Weights of a small GPT-style language model, trained from scratch on English Wikipedia.
Size: 25 layers, width 256, 4 heads of 64 (2 for keys and values), MLP 704 SwiGLU, vocabulary 2048, 19.5M parameters.
Architecture: RMSNorm before each block, no biases in attention or MLP.
Each number is 128 + 32 x the weight over its row's rms, rounded and kept within 0 to 255. Layers, rows and columns count from 0. Numbers have three digits each. The size before them is the row's rms in percent of the matrix's.

# o: layer 22 attention output (transposed), 256x256, rms 0.161, rows 180-191,244-255, columns 192-255
# v: layer 22 attention value, 128x256, rms 0.182, rows 117-127, columns 192-255
# gate: layer 22 MLP gate, 704x256, rms 0.133, rows 0-1, columns 192-255
# up: layer 22 MLP up, 704x256, rms 0.139, rows 0-1, columns 192-255
# down: layer 22 MLP down (transposed), 704x256, rms 0.136, rows 0, columns 192-255
o180 089:077178160084167141170150118134089172180153102162132082105112240133168143137108183198147151154167109077151152103110189190151146061121131122097166131153066127087074142168148130110170135118116069
o244 100:150127138126166144085141117142184127129125080156089154162156100075173141169078120188136141056170093081118128144108109115120110123180056109150111114156148141121169144097077156129155092052138087
v117 109:082204157123138110127116101194133160209138113126131135124134109172094147165146106167119055124138145126149113086128134100213161110134129148142178172051094108145103107144111126147146158137161067
o181 094:132115132130167158074120085156128066097118099088152132085111141130148123132090162169168145134173102120108176149121154124108151076137112136106092127128147130159132114121113142113140098128120045
o245 109:127084102113104137176078130131139109099153176099129093087123070142145181118114127115114136081139126131138147116125107139106148141081117094141112108106092117083120122038167099075110205134163144
v118 104:149146108157081063111158187166087088119131147189134112080112149143124080125095105097088151114055134182114105095123138162098105131110122085175113092166138067157127127162161152104114110123170123
o182 098:159149098135085135147119147119141188144145135024151090158145102123118124118146087185121114139055164100174062207141138119096111119143151116148111145120094124121149175147180123095124048171128134
o246 107:057152145086090141168168131062085072135150144141058103119146206170085119072132125169106104126091119109137148151130124175143116105098138145061128150160171154078090128101108087169083165190126142
v119 099:136082151128120187086121109153124117116149156160127113149113126155182053158121093109165074145072170113095157121102081089128088109157193153153133151143081124075129098125084133132124176118163157
o183 087:149149154132143095166152098093122132134154129131178167148073184132107143090147149134110104108092109112179104145102111162131062143139145146126083084124148101110144109158155125100115103137175105
o247 109:109170096158153079160151162200114098114145116145133101163144124110122141105121106137149110162171051113162161083144103166130118141103050095132174196145214153145123138205164118161117106124103106
v120 104:141071157080139151095123127144158125098134101079199154140159159095138126083163179138105167179163139109143126113127086149059072130053107115147138133118076144112075133143186149155102141137121105
o184 089:105096138129103100198154148190136150079139147158051107106130140148097153113148131073110171099108106122166117117103077065121141123128166128123134102083135111141162066074114091116095115127078163
o248 112:122177104112074137194123152138083157098140144141130108126152077167162116129114127119150137181090180196171103148157102106161118132138137116174112118092128104124181094092125142157134128139135095
v121 105:137159079094031119106166136132107153151129145098172151078130050137086181119125106180046082136154105091161146160182136174151152110153172098104192161115156151144138133093120128066141147127126119
o185 088:086104153147190079087112122147116116128154134166148162120118153086127068127117107164153181180174136127116126146096148116124133152107108189129097135106122164114087142204162140129110147018166139
o249 107:150134112160094114118135149085132178182161095120135099173185097151102127143156190104147176148110122137148190179109107088141109168125147165116092107084090214151135067119153098163111111111111181
v122 104:118086102175162126135146109156070185139170080112159141136053114173138123168137097115091168133102118158075159125158150121115147071096172153091097101163092106138120198096089078153133144139132123
o186 093:136121145163114082094161147113098101205130144089144131132109103150123132073083081115117159078184223145080177140143106147167141188145127139132107101166178156098172158146108141113083093090132170
o250 107:113118117086112166112167116136110109143103168172099078135187077081111101126144052153104124138179123151174109101150067167117134121183152182182169131133201079231113142146104177108097161141141177
v123 103:082077158124114137117121082120063116109114171103126154070133144111192119169068120130148125164149038140095127193117098126063165130156118121128117092112129145142071144130153077178158141166106108
o187 094:185150145123150115152154094122189145147101076140133072113155087155080174080138110179104117130128145099136132123061172104144120156154143103093105151163177113149169082108111109134090148117177084
o251 107:147166162200171159075222126143152131110168093109141175075177166188126152162183101105134149132144156151101165128147139131130115128100142075146103122131175082114111117167144152170101094145150134
v124 099:126073126125151137116118129172092143165121141110135136086073130154089150181153171134142149098140044151142097089100089151088125132128199110166193108137161137110174099127104153135112097104175129
o188 093:062125154117072166164170119133083144108176177153156128140121137097080117143127143118139174142159175139059158106135110185118169105177125078105174129162113154085114117123127141122066152077076157
o252 106:121139120121150165102134128163206097100096130188142133127121101163141139096139133163154072163064182050089132159099177122135120106094106121101074128086083145102142148105141149138129121148078180
v125 100:131152160129194064176114183169068144109144164092072132139105109168185169119079149152100122125094103116102111141118180161117140106120136109170124101123140116121096112162126112098118160132105111
o189 095:064134117136127117124087119135131151116124123180142144115127104077120129162139106125166206108081156088151138092146098078134092111144103137142178132110110135089141102169153189148148085188123168
o253 103:102104161133122123106154132174152134178121129163113113127122144101075140172121179098071139127131160130139114101166211190079180118137124095104158165116061145128136134178124133138146133127128126
v126 100:108148170140116160083144106104146096079110135117100108111073116159094089112193159112190154095125108095123096119156113118175087101080127142112131166146146162127121079117143110091149171177093092
o190 085:104113091173135149174072192183116175116107105132132156144151187079100166068150059117112128140085164151131122145091109097142144166149169142095111106140137123153109125139117141148092148115096131
o254 113:113149157137117082159135126178150115088175150123087179098105152091156115147182060129197124145175095152100139126138109123132116159154094123143138123150113185119153128149065099128143143121109114
v127 100:187057108122122141114128156208133076160204093050109113104069119172169147122135113035133134142122090154139118072158074207142126092149153101180120131070070088039188156100077146106182163100102127
o191 091:133149098179089107171111105087115160127162131169097092115152175150130142143143111103146125163085151061184097160118100033126156127087087141103125161179158116120115136167116140069090108125127114
o255 107:084105088106145131076171216088109113109115107179174158116123078082170112166110106176140130118124135151136180164123157087131124133179137095132142107118162140089189102134156138155143127105114128
gate0 099:144167095129129113075128106184145122118167121137097168120139115144115128170111136126150197161143188133120118162166169088151061112098099088146100127128085102122099173079114130114151146102119124
up0 102:128110127119142077104126125126099165122092119175161133138177101113179099087095184115107125187128107114199107133123175081151137112127115080136110122152104109090140123186121150141082126083087154
down0 107:078166145121135160158177172119145104105127139138126068120210167116152159043149116132131174119156121154173122146146151054071099142120076110138132126144115082092131131167134167080154114090135100
gate1 094:163118083169132120160108116103110141149050120109139135123083119026146130067117079168146103095133141143166121138172191156082095103196134162146094101092106133126077138155144114161144161105068152
up1 096:111080142122116147130130094112167129129154118093139189142121162107112127048067089138135118175122132107170092114166151145137175102045152191102142146178107126119133124058154130125121092137116189